Weights of a small GPT-style language model, trained from scratch on English Wikipedia.
Size: 10 layers, 2 heads of 128 (1 for keys and values), vocabulary 2048, 6.96M parameters.
Each number is 500 + 50 x the weight over the matrix's rms, rounded and kept within 0 to 999. Layers, rows and columns count from 0. Numbers have three digits each.

# layer 5 attention query, 256x256, rms 0.0654, rows 122-127,250-255, columns 128-255
526527529446427520514476452527463588524506521517510526528556474458422487519531641494504471457592564511568447477536546518529539512515609517437387445461487555444544510454373444509424542469520491469496513530571421489451510511423547432541470480525434532527556512518534397506432507475575516521515549577510467486544435455581468504396565464473457433397559488424554512502437544478499504545534
510658518565493479331463399494598511458557604525559525542501440442590414527484571380543521479533475471464551565592470505524388515479575456505592515507502429518546678621465541576538423481484564564556450554495434525484566369461473506422532537416500559512555413460476556467471492464553547420557570462438451531507545470455391618541610534511498532593483501509542380518438446459478467537348
429419574529449552434590542475464457533535516553572482526457494525496514504475570481530536472437500514556493516395457452500553502447520481542521527546449607515551534610589545516475507550460524515464534504568439452517472449499426562510528491522489458524623437454475427531504456506582462440559547382516510563521511424521443548641552567486415474592542517527419551543480503457525501412456
506509613499461461482510473440479495461566434531489527494475528540526550555505439426563570516500568452417561486447480446550573537482502460483538450481430459545452440533577440491595432487480527428586628470489566489553533532535514477544468482484470560490527454542509538524499529480486430448524503537560496529532439487473529500386448474481473461459556455515497472488607438446572521475519
486485500566453472426521491400518363532469543510462427515508546511497471512526531536585425524499502483613551473451502485443558454498510466436542407501458565544547460489428686501506486426591417410508472599456422450498475541487445486452444509498492588560563520518437509544509536534533548535523561446490547533543460535498567564503461540470503455446551451451519430516476479429512479607467
385536509585450412467521480507501528496520485506576480501544520446511484515504425498498551496509462425548492490448458494527480442504522534567516545369497481476543560503558410500461479569636598447418460532566472495536491468471533493510406452518543558572487486549522499554572545526515570441596572484491452541420479530509498628535519433529474543497555631570514444416552533449608497618433
481524506467487489469485473500384446350492533500509414466486453404543623409432536476556499487537472484478470503533518535625574416537493432503478453523443454532481519523481414528533534536467501359441586510506533480447422565516493548530491539490590543473543552460539451577514461493492505529550392473500568407437475529506575482412358575541551470388569497509577581557494588499570509547458
546481395552561489595532383512456542535455567406565429560583506522579474452556511560468543450481489520446431540475416529454517569526445542384367458450505580518525486618477483546417469570487396499546421512498541567464474496543529400417449397510601582474443477403604510420512519527425527522425501503456564586416495581507580478502547551524511586569465424563329667522457408510570500584485
508410524543512623495418485471490467478531467562511483481458442517455562430450484444513512504538460535512448517452490478511499476439489571450533502507560465568526542585508438459590536518503573596463641482503541484484533443556474387385455463479481512513467573458510513486463453524463529469489586457413450533564467498506513453426483426429551533486471485464495460494504496519554435504499
524517454508539526511591552500431447510514568502546464559502509442440453495516587555506558459469566485452532514519507467522444537503543514473416425529495591567559492397522499574531563548506472429477494421492515484531493649514474506510428511462460440508600528479691503553533512528568439529528463455557432517463577473535464433507535558453474403500549543511414507495581494478515483495587
478536476478437566389383463497501569481480424445538553557499517477481519482475504434439439593504533525479526472570420491551448472445510533535512465490495465609447492528469534599480564477483484557472387434524360538504374476490451498467533483462589509546550425543460520541467466441533557415463604464426591564488422586444520516417539538435442502499537536551506566520503481551623506484535
515447487466489380444516527525454511536335529534524437522500452515476364499457417552530506452543629562540484499570444527469473527591534553553478426569522529456485520534438426496555537505505473575513500437477440489535463447559484450501504413457501528474520556652445510566461524564587649504438472528538537447527551580461423639515511486506612497462504504450484401511481513486518465483468
# layer 5 attention key, 128x256, rms 0.0623, rows 122-127, columns 128-255
482458503570511461589470473459510476481434449555476531499568414465534503545474575521476478521494556558508499514492453591482420512413488452392601493596451544390517568535546505520524483554522524562481538593439507504577553523560466500501523441501437485613498496505429427394525476479545552502501474474513514412321471414495546458494504481484550571512489464502523549363467534470502420488545
476530502573452539527512537522444502480541543462563487590528535467518460501513502442516490504574496492414335481461596455473448446477476526450411520511420445406422393540524567486543441500501529486512429459450503540407580491501566451495527608549460509515477546520450507504580491548468517527518535560468436500442524416540578556518467490489501461472509453437447495563579514487459494473566
530553522528487451528427500367500514547532544474530426521448442473536514512553473565374615499576534502515540532433516523515498584508418421462456530462483471446465441464499445405444403563443427501483442506534533494439447568431565518609477492561532548476537542484534450445446547572476587481431523470551530403475531482558509475424529542515494553549569558552602549486520548502417543583493
537530550524469521508578465532571495447469515500505467428555470495581544468509460499443432515524452519528658530460484464428393474552529586537474420506525435588400519536511494490488517414523485427530419482499519526453512502458552498454527471480571647516462458415533508471496546402531569520511462581442480416502571619478569416487497390441589519522532519479489503471498450503514466435497
465478639459605497509447467520523531529508522523449425416557471446498524460472441432478532503511585429507464488485428448553521449533456503546467554505518456478470512462538568495457526546394519527482436513447545538409515516540456472455513504487555464443536524423488513484594513364536466543424528550579452524490505476532522464463490369388446504562517448572533516515554507476467560473530
465459562462509518552510527526476531509507531548455466560467514391561523489533499397498501530516462478474544510461425478519600498440457438457481530530515539484382506524496501499528438414511482495396498527456521404558547409516490516542480546558549579443503527440506569563457525446409466503493517501454559481493502472536513473505469505516476477583532352490516422449600545439500588573489
# layer 5 attention value, 128x256, rms 0.0559, rows 0-30, columns 128-255
505523446489472418499469497463405471461519596538509468482480587473548511492530419448490528590507474415509485417481582524421502512507447460488460466433569525570436414410443492526443569449567482439453624513566493430538558531476471420427503494591469419553349478451510480456530523534452462459494475486507544599520469493440431427486444455559538469463453519516513485523479479424432485583411
433445491464500473497484502471465561523626540556482570630440524612560480569492475455569481485513510465491537557565414435418429550526513474460455521506443498553473578487532445424463494473489449494496446519412388468545579507640508553423445493568459578536521406589498528571483532414540584549523515503629527494570513571462536459520458451481549499530483557546517508562497449526569468406480
476605458584444570573484495524490485517399499474436515451521478513512515566526454544537474473604506519503526564565577578559486556587463513439521524465403516476537486526518467558520626580403439488496410502540508522569477532440546428519547482513486447523530510483489454569581553526522469521425536575550561453470459467474530570456509511521467438456593497522524518447585473475507421528477
464412499512539383471433471494486541456484485519448530530484498481506463578447560480523447412428562507467521560496489560519538474563486489525498460492535492549489551457453573654430452500565506418466468462577529412434482491390557584493528509590499470588409503548523505455530530604410539561553530425520522582594581601429426568464580481523494530483478499525490388525575498459340556517457
458571560481537490493561524609505536410506460441569476512416527466441461508542490562565461582468526536540524551516597525398498510487595519462572497472450576448524520506615442499436552412541585427484487548525404436557453503499500550495503461442481446422526533508410524526486539514550448501470427495510503494558612510555621481612497521455426463396477430610481520538491441535531520447493
538533526533508515439500486589378541480469490556533517470561553549513500533481510509545511534477530447516441483456568441595538486487491561423493438444497427550531512471506486522555407494459513499502494525457612611564437406526436556539476483486461452428521518448525526481596404456511524411544544553482512508564565465433503548485464471561580589328415482505453499508425485471418563555555
440466548374524353424483460487542545577532535607540463456493627528506501419490489647446515367576485457478478566517569443519530565482544584446423460562550536501469470463485510443597440476501468467484437495479506418519484490508550517554404537472540453519516552411489566487427480611624530506537517486412464458542450498496546514545532431522508545511584565506612521453428509495458492512525
480515480531531502554505530548521481424431497483416478468547447592488427514445453533549538495478457467460386566604509440462536435493576549500478457527520412518537473471502560540445517496535539388456447501452463509458466487498413442447487498515486421535518465496464529372538557444543513522571559557412465496456452529468561509557419533426376486536555528572480478539486590643587494569432
425469524526564435455493507594545533544560468462499506458437380482525411391428471469476553476646530449507510511558494516410505576385511516417504472504499488552494556484509490589488462550482476479562464510513405527561398550445537440498526478528593505461454482560507467439515472471527466453427501487560449532430454480550507498423362523496422524612468537552605547407430543496505456583612
554461495482495524511445489564595425474509467478449437457520569527523480487428461480472548496528484503529524503595518453474499574501535467656577538564449522535547456515461489524518395472527436427430528464552568475521510514494374534574467524500572491532554598471550537501566502507502381473484521513462480484482591538521556521474538428486525528470552525498445522549545521484442455601506
479537425422348441479487525484477430511457452546573480533565502491467480462461413479528526545520484462507509471503607468370544560488419427567395457429543504523451384580602473542485479496522463581468458547443602517510493469489430550535504515503558483471436437566503490549497479567435497386516469586547427473522520497500584479507535400506456422499408484485494494556512510499548573598532
445491438502440504500558456565488475434488382401528450486507440494510544443566561456488515469504465488517548516484429516526500487494465518526521481594594492502412511511512499500562454434473529411520480445462541555461578549483549485546529541539515484488583456456522399593539489470493575514439447465416581564435449562527508586466499481541475586577505485497554564512397493485577511500544
565459480533433599507445494420537458538498478525512479549499490548540560556544484441549433475431477435563486518512533449481474613362349537502412584548468410474534493491592519487473458552462535475603391481537416401577503538534368460516572504634519468539483440527485408512409398584490546493436439580527492457436469391362561507505490498462526542427481516534500480550553502514448527536502
584516487514420522532490412457489465545490415573506514448476428484516472458492579501499526500509558531516481514461654473415414519538546592414489598470465481472402529584487475516527527497428625512469489465540489527535468467427529546549464572576522544451504566415511490475481531523485500373520498420539435499503511529468416584510412461522433533484472502441636519451495481559649469485482
558425505570497505541484509527454537544470569607547538465564567539480502412477538445517501544569436493373480546519486622455483536485515579461501438388386428534512470496425496487456461441543499493634513463467530497496491480540652508531517442529455363485417506531527455411484561480585418504504487446412610554510527446455555518428483507559525441502481538468467516503432474472548542598435
536560511547443463531499529503554520527543488467532609625515538514507582470472432449474461563493497558537507494506514476557497486537436459475540491431543505559517506486367530481422521545500446548434487512383527533506433497505537512540548539488548472550478425472569444487596534464517478501548395503549451469522450488516600451636498646538524459550549554507471528487418490537487423475533
447454602521565539465499486501464529543453492557545524474447420531465560559553512560545458504532520424602538535478490372493456570554565487546561473480507545553490547476570464480466368504539385506528596540528454541426463511502497501504402512532525472521492485487366495374588414515502529411485481636522574515566525502451549467504491576480520500471512459521542513498457535548471493530482
501442458553601477555510535540500429546513454439540481397511441497534448497559447544528592504478479488555602448394508481494438555550470448525561462423558623534527551467516490525477520544508377566463510504555587508461585438586465578476435503437434463597439523455384543506504449467531511464364560468477496566379535410590493520545506434551558510466509461543490545396359445462546403452502
483439534581545557448383505485433520498486418524565517542542562590540463458551497418479445475611505492418497543444628485518523494544350563608460489512516458528466465491487541550529458480546471477457446528590515457441520541460564462435494467436524509559486501455508412530557446484394524463516508431453523587511470557486479556503512381456580472422492447466530462414496460555416536456467
513462453503493526508452511554481419454412474435487588508465506512470526398472534614523492542515509496522459526521488495489500470534553499461599504475486466358518588517426391563438499560517474434550496605507469574537525502498463578472540483522498613538597514450523491538445442552444500479535381511474576438568532488481491513570496433521529467491487457548457519434509547519514453526579
453491633492546503469525487427473521508517464486507525433423482471460485490546517508498486499548451578493450448567490500516523572563425573387576376488489532515466474516434538578500528429442482462521492425457500401483566579603520550535461481474518481645519541486478556490426585467458416490527572476533444548430477454484548492474566543600455445522539453488554488491557544459584544442541
487497517414494497431378531552517505491580494391530509525552509494535558445517491537553535564504554555557467491482464474533601443492501472603515547589432554469420406562463453587540557425478539585518386448465474501537449492412444511483572486338510538498511455445502438491542526608480582558454460519414452478535482528492485473552560608474461449498556482488526525524481466505504473524508
595471434527439502505517621547501471544516518481540528500484479604598570382468536524536491500522531410493362498480556418464594512496496493510451472543429577513537418471529396476491520450495430540484527509442512466471505510544470468529501500454429505478532585490437506478570503483489482532512463471461450475622495587443538463524514527608591458524596581526495467476535457502490440549570
539522529493537536548471492437407431482510437517583490421577525470474532544588572580484533578522560528477492460511507494490482546458451456430528470406462466423464478453514493464522503583586484514485468465475527481499434525395476557493550532524536499536507471574528424537568545528490484516486418562604424436481576644511477473496533461486483483463680475628506494462449578539532478478506
432447467449468518511537520560581535480407483497416481566425457452533527489506477576495470554475469599488556440405444502510449519490506517556483585458521573509592460481476546529468518436463500538420518460529517469577518492532528497506413565501634410435490429624488468503411445539445517445593552499455463539467548465342517480478537545591446599555497520451478526475510405588461464540483
549539461474458515556442522602546414418589458527538511521468517460471521510578515512468551485519415479497460528472585546544517461461543539548581406456426490530426548450482477575557453482482493536454510453520466500530497475505553499471464517414466484590612475579481570552512503485471420568542519562475486525555390507533511485496583516441557510493454543471453458453534526588483486539587
453508480530384496337457400522548484528563457553473471481494511479497528459467492509536512501526498537518577498445507434446491472457486458483474519474498532571499475481511485461504553470500520405490430508559539516502467484517453379454472498490460409493588466551437498549638479523445525585516497456512506511489539427561459533479452503531464496416510519542468481429544515474537536449562
494565582518577526449538463502576523448468395586482460526462562514505485460535617463564557499456543460448479522523474441552461477377540601449405488460580451538533498545486534497396534541400474484518531484546503419531457482542457508588472496496495459438513497462492458592477557478562535538481493461417480609487544586463504598461510490480579493488546461522490413457456490616485606501522
525550431486482556483428521552467514488509457522576601452533457483496482513486546444552464584481481438513426480502461462486490503515424524460492480454514536477482497532487463478543586410507452545429459499459422449465578496555522498559503445448434571527510515594570494512453542420452572427568495522523583443507500402551496498507510495439558527520506542524471462516508504468428434555489
483512522569571574454484518493516524481458562430533497589523571481538440460505376544504510489496473504476489460514537514518499434480536476501496466406534431430539383488499433513573563498401503417565510483480396531445429549538458488422504478542597490540532565547509530530557402468509548417439518499534568467536562419439451484570472434596449476647481458483554474536485478508457456565547
468497428509559458459463504434502521435512471500443402451543499541453612553438430566463539521492479425465578540529472447441463595451450546527604500496551493568497564554498494425505475557475511464542473534543505517516433470528492556487569520455475466538503527536526607469512555339429633466500441483478506573543563387519489568441388505523515452550473545441583473453505490527458480597440
# layer 5 attention output (transposed), 256x256, rms 0.0964, rows 0-29,128-157, columns 128-255
521480489562493480567575575557513481499555519485508448521540473507545495468515513474537518449450634534384442592478483521517535468496415522489546551525489495581527479489482554483546462512474473436528510486619513592486570422492512484551542446507448515467588573550488429552481501532485475467437519615446429563493544523453552480499537516556415581479476589418530558447434520488494493488502
547436513505452580475469359575603438453498459525503456545441503539535541566408457457474465402639499410565545472440562486470453534522561559481473436510476467443586462512423401525517480565500563546520455472548453453504494491561537425499524485508441463437507529498421459526539536626509407538516507500465506541491553470469571435518520524417491483601474564472503620522488544420506504591505
433511444562547526522570507486485531522543521522630540569499462500473528524496489438461517468545507517409443486565474520461415480507555514488510488508504543460515498470447504442554457557454478476540540517492458508571447510495471492518492471457483507463496518538476521504557584570607541472516460401555469584542517472486437441556434592516501553537520515500434564450547511508407504514463
545460564530508517516492410563424562522515493440542455501481497524567455574539512598516499472421604477461498448472464507448559453469538427593497490562458560403466413448507534505495454507518536575593510483415455619551465464550511423484424492424505413577561488523491512502486552463543518534445414473514511503400549396550497456490490521596462513491520444499553488522466501555539453444526
593501462546465505498500461483521427541507590451462509467441384493494463545521550496526452470590540483528527423431457431528527562434458503509467515482531504478480520521419499526561495549426490510500482541438484527514513484547524532465445541541511534599537486473503475468507448505532399556511586501559488518541505461437512414559519471489453508578496511562558462588542490455437578526581
460503464524459497546482401584518478504479495476485410521564503413486446516542439512506429514506433494412464455470559453545495481503548378528517485529526455558554415558462523551565506480564536514650489481493606455537456441606524505520413553515541524505584518371523562534519513536567568522586443475515522496497450489508488480572551399491499561471490507551576546504442518439457501546510
436478458524529380515576523450462453439516444487551491426481519477572554435469432627466481520604403472565500490466505521534464399501501586504472477554481399460522534499506507472516476409521484544384510520506428474538451454582541509544476536533571437470507637512512488451547577522494531435536524495542499524520495492504455540499497504504426480557412491434429555460422513445517536584579
431511535520481502543472541532523494524543439464504408552568558410464397554523463533490518433499442561467485536532535438591570400552531479480501527443486441470547521486536463457528490457509563452546484548482543586463488466580602591455474546444531616528545525593458480553514484527472518421486512510532570558487454524479505509490520535506501565551546488576580492472486517505530464533564
512473467528548488555483432478500552550509460524634488495528563397449385457519522478531509484559490554528431609416484594556472422448496432492471438525559515581511518469475451479556464444469482476505529492471506490423573543519551451454529496434471549468463506524550455476518505505535370526549436513455517461387502615471501477472547434419453527526448527527540605458435421503640476483442
488400453439536539404479515502413486488533481513497439478556506535506474537570426490434518464490406622464514490461522566501637440530507443468485513514500465474538536455490518483500589412528526461451582559507480533469486513492447532526499449517529392587468443543550494509458507453457469510429463413572495444525471402480435488437490553505495484395466532474536459428531527477499507456559
472422431609465530515360439514539496518482474486480432443495461514534428508514488534486534441504500542571470501514447469516544404504504472459419480417455532468483463420514505532593503604477419475481520421531458558551513503553456463552485468532472487511479495565564388581556463487528392575433522494506625562468417450500499446563491469523590504394527469581501388512573563561539515418531
402563486500538428547454469521537486556481446479532568497592453425569536519507488484513518494499479551440535542387493444513455460447571499558496466456565555536482568527559500522566533486483441592469513535561475509527577559438492659575540501525487515507429499519552463478523423544494414506489554529483527461487446601598532576539505537537511516538512508463474605471494474530514506499430
475390486627468534503462497594527529487439483510486469542470453518488508588489456536504500459518563539536422411490506513454550455523478493399511530508458363502537481504531540381506456511489484474519485588491441494492531577452582599462443475526453478521504572572511555513549464559629474453618488414467543523560490544536534462524399536545547493478466510608547540499539551551446509523418
485549442543499597579512480419462458510523471564417588578454497556596492537474524525545484492529467540529515525523609416527503582535491466498434400515540542556459495519428483442454598511540453464437487517496540406568539566494500460429557495470507474429494558492524499499465511490473577522531495553458465496510558496469481549616517476563504500458537390544492471529515554445418504447495
534474431486535489512473465530528476442466441555495458483548567504532442527471541503460495357468440531454365538504487508545563474516592550520462478459494468507489409487456496509504525503617466491551531589423522572470507590422498356566548402485481536392563515586551454452551624450545459478506481432506500457607535465485497512515537483449497441443493568497523498530449482550540539592518
476593504547498450547554521530443475413486518519484509440472507436521620451491552482473485452497547543513483539506496494499484486474519518491561538400545569494560511454560514532438495461503466500481448495502500493482409371509499413629547497495500471550452466593443510504491579534527509549542498527649549481508487522473486514483555528431501503488490548483470603564447455550526423514501
478546435500481564556463472427568364525485564509480467453539552455491420475499401457537514479623578526535522489405498577521521542459469559475566472541521541492504563528515484540480478533482501645516445504586522509443488518619483486477478524508469519503464527589501539469524482479583494531521491435419509575579516492541527468547508406465560507445469452466551487521453515551551487565504
437544465482513538504563544497482444456502548537543447429489509584431556431492460501481427464522562468348506491524496520520530454431550550474622462529513528390455537504486523456499512638428529450490529522480513514514488575471524543514471513549559538516456479498393556466486536415442490517504576504469635502424603496453383465476534429471590513418473539494479486506444525531532545561420
408542458483429456455417556480525551427446549532429518501524465554519497493500567452604548618454564471517514427526452533515472580495394525488483571504510388393483535489472638497594599460514457530381521530522494573437475441549449484476491499520558526465449555578390496486523470534460496547499527504525460530504535514549484518552539494507400502435568522526550591463567469484445472417478
619454573453446536463490521508538410495510487537479592441504505470499436425473514466478479514480558461520532472499495499476419469553501491500516489430437526498526553475444522525410563610522449517521509466522465507463537503564413526489462610522505575567438459491574473508532418484470558618505480432470486516508454486553519498505502475545512402505543508601502493535515474538478445514506
494567484494464555462567534445557505433526578517582555517519539519433488512593511523497483522416462489469528535483519512432472566544376571491541487656539483519491524467533546445520482540529476445542593523546575476489518507494564548554528350566432509460453541537478568552444464552527399461448511472515470451514482477478470467553545507478500617496498509592399567504505501526591522507556
490382559473569489474528651576485492506538483508517496451533419436426560458554495442563520532502494547522470523486560526494408477519607547535456544403503481519538536594531500542413463473434480415491547478469526431454417445509572532534463566618504523477538454586409474541500432473436583379512504461447489515524443555457512501505574484445499502489489534476478471400509530495485505507465
564517523431447497483458482493538459509515586517496443489481410524536621486588441558391615579513456494556459465456449503574437449529480457520458540573483454518526454501402571473448528482476516462420516416528575438435503433478446474593445597566522509494511515668521490468566514518404465471526541530500470474548424499569468554500570429434439490489579498463454497413491502420541501537497
452391474540568482443492483471465408519508523541446489465490472545460578382471503607467437442574483493594543430468533587518485538441468536567552378474492449421414501488555548554505537542583513457484468414452536419489397513480584415553477543440567502578477563620453413477492482492501523544400518469492530535499476475581509428516496455456539549488461505522547526552504483479581545444561
482481585521465408418506563481514493520486448418513572545488518527501445557493475564473516511451510517458569532518604480481529479535540478410401434501411475412544452490482512445518471587548566611467559459572557534475519602475491380500499452535471496487399438497510575568478476387473505477594509489536490607492449519487484546476565488429546487419524460550437462453577470480519480394472
469455555526506507411516522512529555485416400568523561545482525399497494496418533430446455461404433508477499522395614504587487487535528597552481495471562457464524545466567484588489604534487471470487519400481427458541487486512449503556482540518482623413541463531456433475537463467385542575509502512436486402555539362545508379473528447537474542428468432639464560489523487449596512485430
488516501529447469491496535498497521462435512426573485519527504456447435499399502461518537409552499550530467535574464406531483512477500527374471380536502495552442511465499524468536556524492501460532496596577460510514513455552441442531533469484506501441488498481528553517528412479534455479565446469530482549546547558541489506500471546454498548519417534446551579477539449524444511382511
552552546432516448497525457406562468607423505466417379472470493539509454565468466472530553516628524560485437474406493488432569531404533526457450495548566566513551446440540467474525559580542488551517450555495507558436489437453511464541472530512463462487544539465542562392439466368493514467537565471455522446520607617531411593497501546526472578524475506423502537480520520469557455530504
595536479534487491503493516537539517487446427552488448519483558545494568475552459484485516485502560516516418530368495499512492548558473526511450548512410451518522393491542503458549488518540538502520489445503529580468523573502535475477513381492372481572555506488543509399536464549500481472614525597432449573498440431501460490480540488384507442495613469494483457610474470458537519551549
490564449499492496421501505444577587539505520541482518467562492389560511577505558459500431576468514581503517600519539513519556521435479477506596450422542562551492469592438451401573495503521477488408511538526475420495533524431564551516491395432543586555398428578451555518553523546502432415536516393531543427629455421505505504543546465568425392511450537518536444578476445467480446431511
477465510520550480554535493441493477475539555538501482457572494523469527583569363540562511601499471417446485515529468448419474506474544499541606532574590413523469546531460598482501514483506519465435498471492517382471399550392530516542466544564527464546524534445488604419491536517539528440515431467551447496541530478540523518497425534532460491524507390506563472421499514439495452539430
516561473542476522564428552413565495491468480514460419491571624490520501515539623532591488430435481485444512538543418644493545539487540520492388515494553508554471598501486515426487505486481496549421522545525444463548462504457507436546478512538510477550459488474555451453514592441502533490512514569453494483596539516555496480468490467546397447435562548587345428427467497474572496501540
494550555481558435458461521467506439464482427577504525524496498466583422510439513539543515449539528536524514488465555570498495553544526524553516508514486519480475500557568494526511491463471549543586538458541383500478448513461590490520420591477488556581488516487561426541549523517504489524498522505488583483536480558506467468477526504528422503469578551498511490635504545574458362493478
402424546481414478426529549536527428462557448521556508557514405507492552458453457484480521521440514470438512559450480637502572496515514510557602564511504509355512509529555647563569564481489484467524417576553487480458517529528540583591553546566517516426481418401438559508587519516433489525472489427499438581577518510414520468471428436534501540494445513464550474542402510540533555590509
514487449549526408530537537582476485486470439538455476524622506526498506545474561471492551427536489539445400554489522517479547566552510570576550543513494478500397581455438465462509490542466520606539546408432492475475455497481497488515562539499562379371559559428538483396372521425429557510529463514417619530476587562469528517528468524560538479420524587473469596507453470471567482605558
560539448480556555504551515459474460540459377515526498483518439484444467500491487542474437412313459445514515535464571448513429470479596474506545445459584485423594455459515591512444547532592483460514508553588550467421461506455456565487393508553466460492469513518521399434497549414431520398544529498502411558511461409442578484494429472593469510465433452495379357536626605477462549519478
614501451574512484532525461471491483626537588440447607539538484527482452460418544458515491564391509413470471565452420457346451583580492541431449533463492550424544516532437488465622539546552499436455426538521586503525556435509540388515516510528549492490431397572517523517457522548449428442362558465431450487554424485534530521574451566593526439428525390558490559488525489549491550482510
520512485511523553567576594570461555499410509439491542487474516505518462447453586525591424659584523530535511451481490577520517448575520584619487482470570460522486537564465408496565470478416521545466539477515446424551480519525562405476530444449548509423474531453482592476512495452470511577497495512481414537507427533485548517492536399507440467491470466491502681587498490499540512486464
414537530441522501471517640612574455502531444546373530484522474498591414492438476502538477577474469505543557507495412436477561566605516544522594517512421605438504539475637391515554451536529609555478527543519530563496524505542413446479498565523440565466476476586539526426461505592512532447524523510485524532450430508600503531470551446559484439461428504438529410520576480540459595484535
475507486558523469466457554422427510421548462495491528497434529479448541515514472471536544615443445348534501480644495469564441424384527486508452549526548398494504439537566447428461538511420549452524558397518496499467542500565488499509556584528469497517543500454476539416484473519470469464468421546494416502430596570507497441570499508556443575505476485498426472509522489503482457511554
599492483460574502551509465429429500602441481535526534533553613531423540478542528508461503564486534464467447379535506630476535568486414473442400487551461440559504434499433577546501563453439522419476431543535649392530422493579487499545506485501415507526485584511456484527454476514587422383560452512544451548508464518438464490452523484449481570641587493485487474493464529499516499458519
510490460510487484480429631530466416430624590488529442508496554432382525473558478425517468469548529477537531455557448494435525517554586519447454494538472460422524487547456541518422504420505557448448576503519502452463519535498504412428470498482492498458521388483343503512538468566474556519511505619483511424497499520501449541484496516536491480519580511564483536498534534561370498459567
446499565497486498412505562475564535509478580449512587506552503554436496570458557470504530488436580448522517455523431518430459518369526509608555452538449551451531450525353414543437524535515537438519471472512466518528563526479475368579591499453582525484523582579474510495498423470518446520616421534547486483443508503527519487526503449517502425454543514506403502509575476594586512450540
495508408528480377482355478567496385537478460561531491471484463456522598499395429469473502501484543421523451497474529468490393587584462416475556512537391525487517601535503507504573545461465535602544561442543513390452470479499432615466480530576486585553593531470566433395425546514543566404494477469509550559440505498420454582408486450447537470549492583467473611496520466417485618504467
489514502538490509514497486450518529580552455553508492555521412531543558513429548486589573545465459586579404511497538542554528453457544458477455484532569488515503480457505444574519457402422484491531482637472559545598534501538441589546490569437565416471424515409581484367504546490385500478588493456461444578424485492550517483410499422531477534523637423499536496489584513526484589505443
506455552523441430489474404513560491574423570481490490440413504533497408482469472461541508495580535582525529448430545568527491460414463455412387507618511507581538449495438462560450478530490493552465532524491537406491460535539419540500549500491532443526551449606525492480541514546538433521547543395433436561438592625461513497502570446511502509535637514569490497498496567575543520567538
439505485478490460448574521422576553457541479512557476490529491450452570523444570489553492552499501348551558386552516519526527483548532475556448519560494558472443408463446500539541444576456475385504475486417540503515484475398589552416491514492535484504526525535464517470409434486501409522474511604497530648531480465483517538547480513555519490495431555565500447575437457534439568582567
513431502576541492394503488363497517532524517486510488497482439557651543538575460479464560501502407450437505579587454496509523424556472496464436544539493455537525488473491492495543520526548528527441488460598512597489579531507481593460491504434389379472521521592515441506520547521551415501433515475572436428468620411489455467508430498590440523523480517572551375411497505461401514474485
536403435548467504549439532477501397524489521503444534565497536528441470552439501593500495491516566517529540524445492472523621394474408529530566549504523384546483427524514568575494432449590461451531507517532592474480516469526566556538544496519405472442538481487461466474612528512437555442473398466553459557509509441487657556559417489437504435571420409566494411504511596486536632422468
436527557586456444448546503544473512513494478540477442516471475526455525573566523497532537577481496503463555464412553475436412437461536582475442438520459569458462460428605561529543532477454523471463548488517487448560546573448516546561578448545560593475488493502436451495487500495510434501413598597571531436504524548460477538517485532404471492496529518481485602453487481505467516492578
520499583525498500558542414543585549491528557522464560458518533459499513431512520499518514523497517466471418561581449590607517496544437601551430579427471503446536371505445450573477531440533529472550430527399477511539517586538472392537507532507477550547471575587541455521510616382469465464499548418497426505411466480638501469466504559522497419535464442523510473571495491518468501482499
405517502562437564463506450550489549528564501349549496489480537455467518596509466558510545532453655481508489559491547527541614540468457428572379452433447514527348444521514515469591500413549443446488485482521509480565550530561426404536594488447467499408538447501476450453524507520478459572516547573469583529477557599418465510460482515511456498521495560502492599522397497459496497555461
496515461528468553494535561491510405468479424540508577479511578592394426519433525567492467476507475514410534513509464514505569450515467515465524475492517512574560474479491478509459484527570512536537516567521501525541558531503424502461479464576450462528472509501487465568417505534528436500531475473558542550442467489456479479514466529417450475425464469567556518581537488514573468526532
491585482546494557497469487503495471459460419528479541462483566408436461540472427581424493466477505510493524489493578508492454464461534468493428635498529481528518553481498560514492524381484480490464561485514525534498492486576475583540540472493504502541486430531545552571490468376572449483579509512585537482449502506467479506449577460602473518540453507522488526475497516508426480511496
524516539466435561573460486537647525500523600476529528564628498539552501487520549493532423496468423520583537466460478506453475434447472485558469468504453595559529494476530513622530435468510387439476493492448533418541365533473479473542438523570487470506467420577469560507538521563550472459471527521527457557556428451506560511531500533541500457489526469408481484530511521513455507423558
492455491478438510511386560539523464425559453508437547491484454496515466509541481410518490558565431550553470442588476469552547528550482431536511540428523443488452463463434448472526530458459444427530509522456531526516465427447433564439548512419495369511556545479500479508583482513609475482447464497479552555558526477461608441571421527510448493465558438417524490549540513566418509523527
470446476508583577476495474469589506406566512515479549531479523551422500563513481543543464484489530548461489553515616483437512588538434467559503541465451479521529436536530459459513565487473468483437500519525571475455416403545505540560549509521493518499522464362471524477494505513544487471454535450508523443452556496437507495469484442511515530536552444585416486540535504449466543457602
473433470546460562522458467521502514543517513504577570558559548499465528445511528513543549482448496531509456507445474498450592436491491492533458489448566468450465567520471598589542541557482508479481460569514463483546470563562467494516529501476540518479521489452475560533354547477525476553547403462488480407543482435560457479561564436510549453500551483459456497509460524437529546490496
483512524531426554495410443499479470480459487493506546460575584538505517486549537475470555529500592426412537427534479467435497406539493416469483495517548515490528541575480580477512550479487451478411559546536532497484413455503512443511440429506532551566481434514530516543562525474424590444498488478521500527461551481548512490561501492566444500470444582495509369428555435502573566478550
508508490503534480498473574528510474562541481503522475487527485478527439418515505494514494493427514451533570486473563525476499470506417476584547452590472560485601448413468527512478501535419439544420589421495535507486439565548486447348494474533479473538568504505438529576507557473491497416520578486503462442519525444417500564483449511483436540495486431526467491573464474531494607517459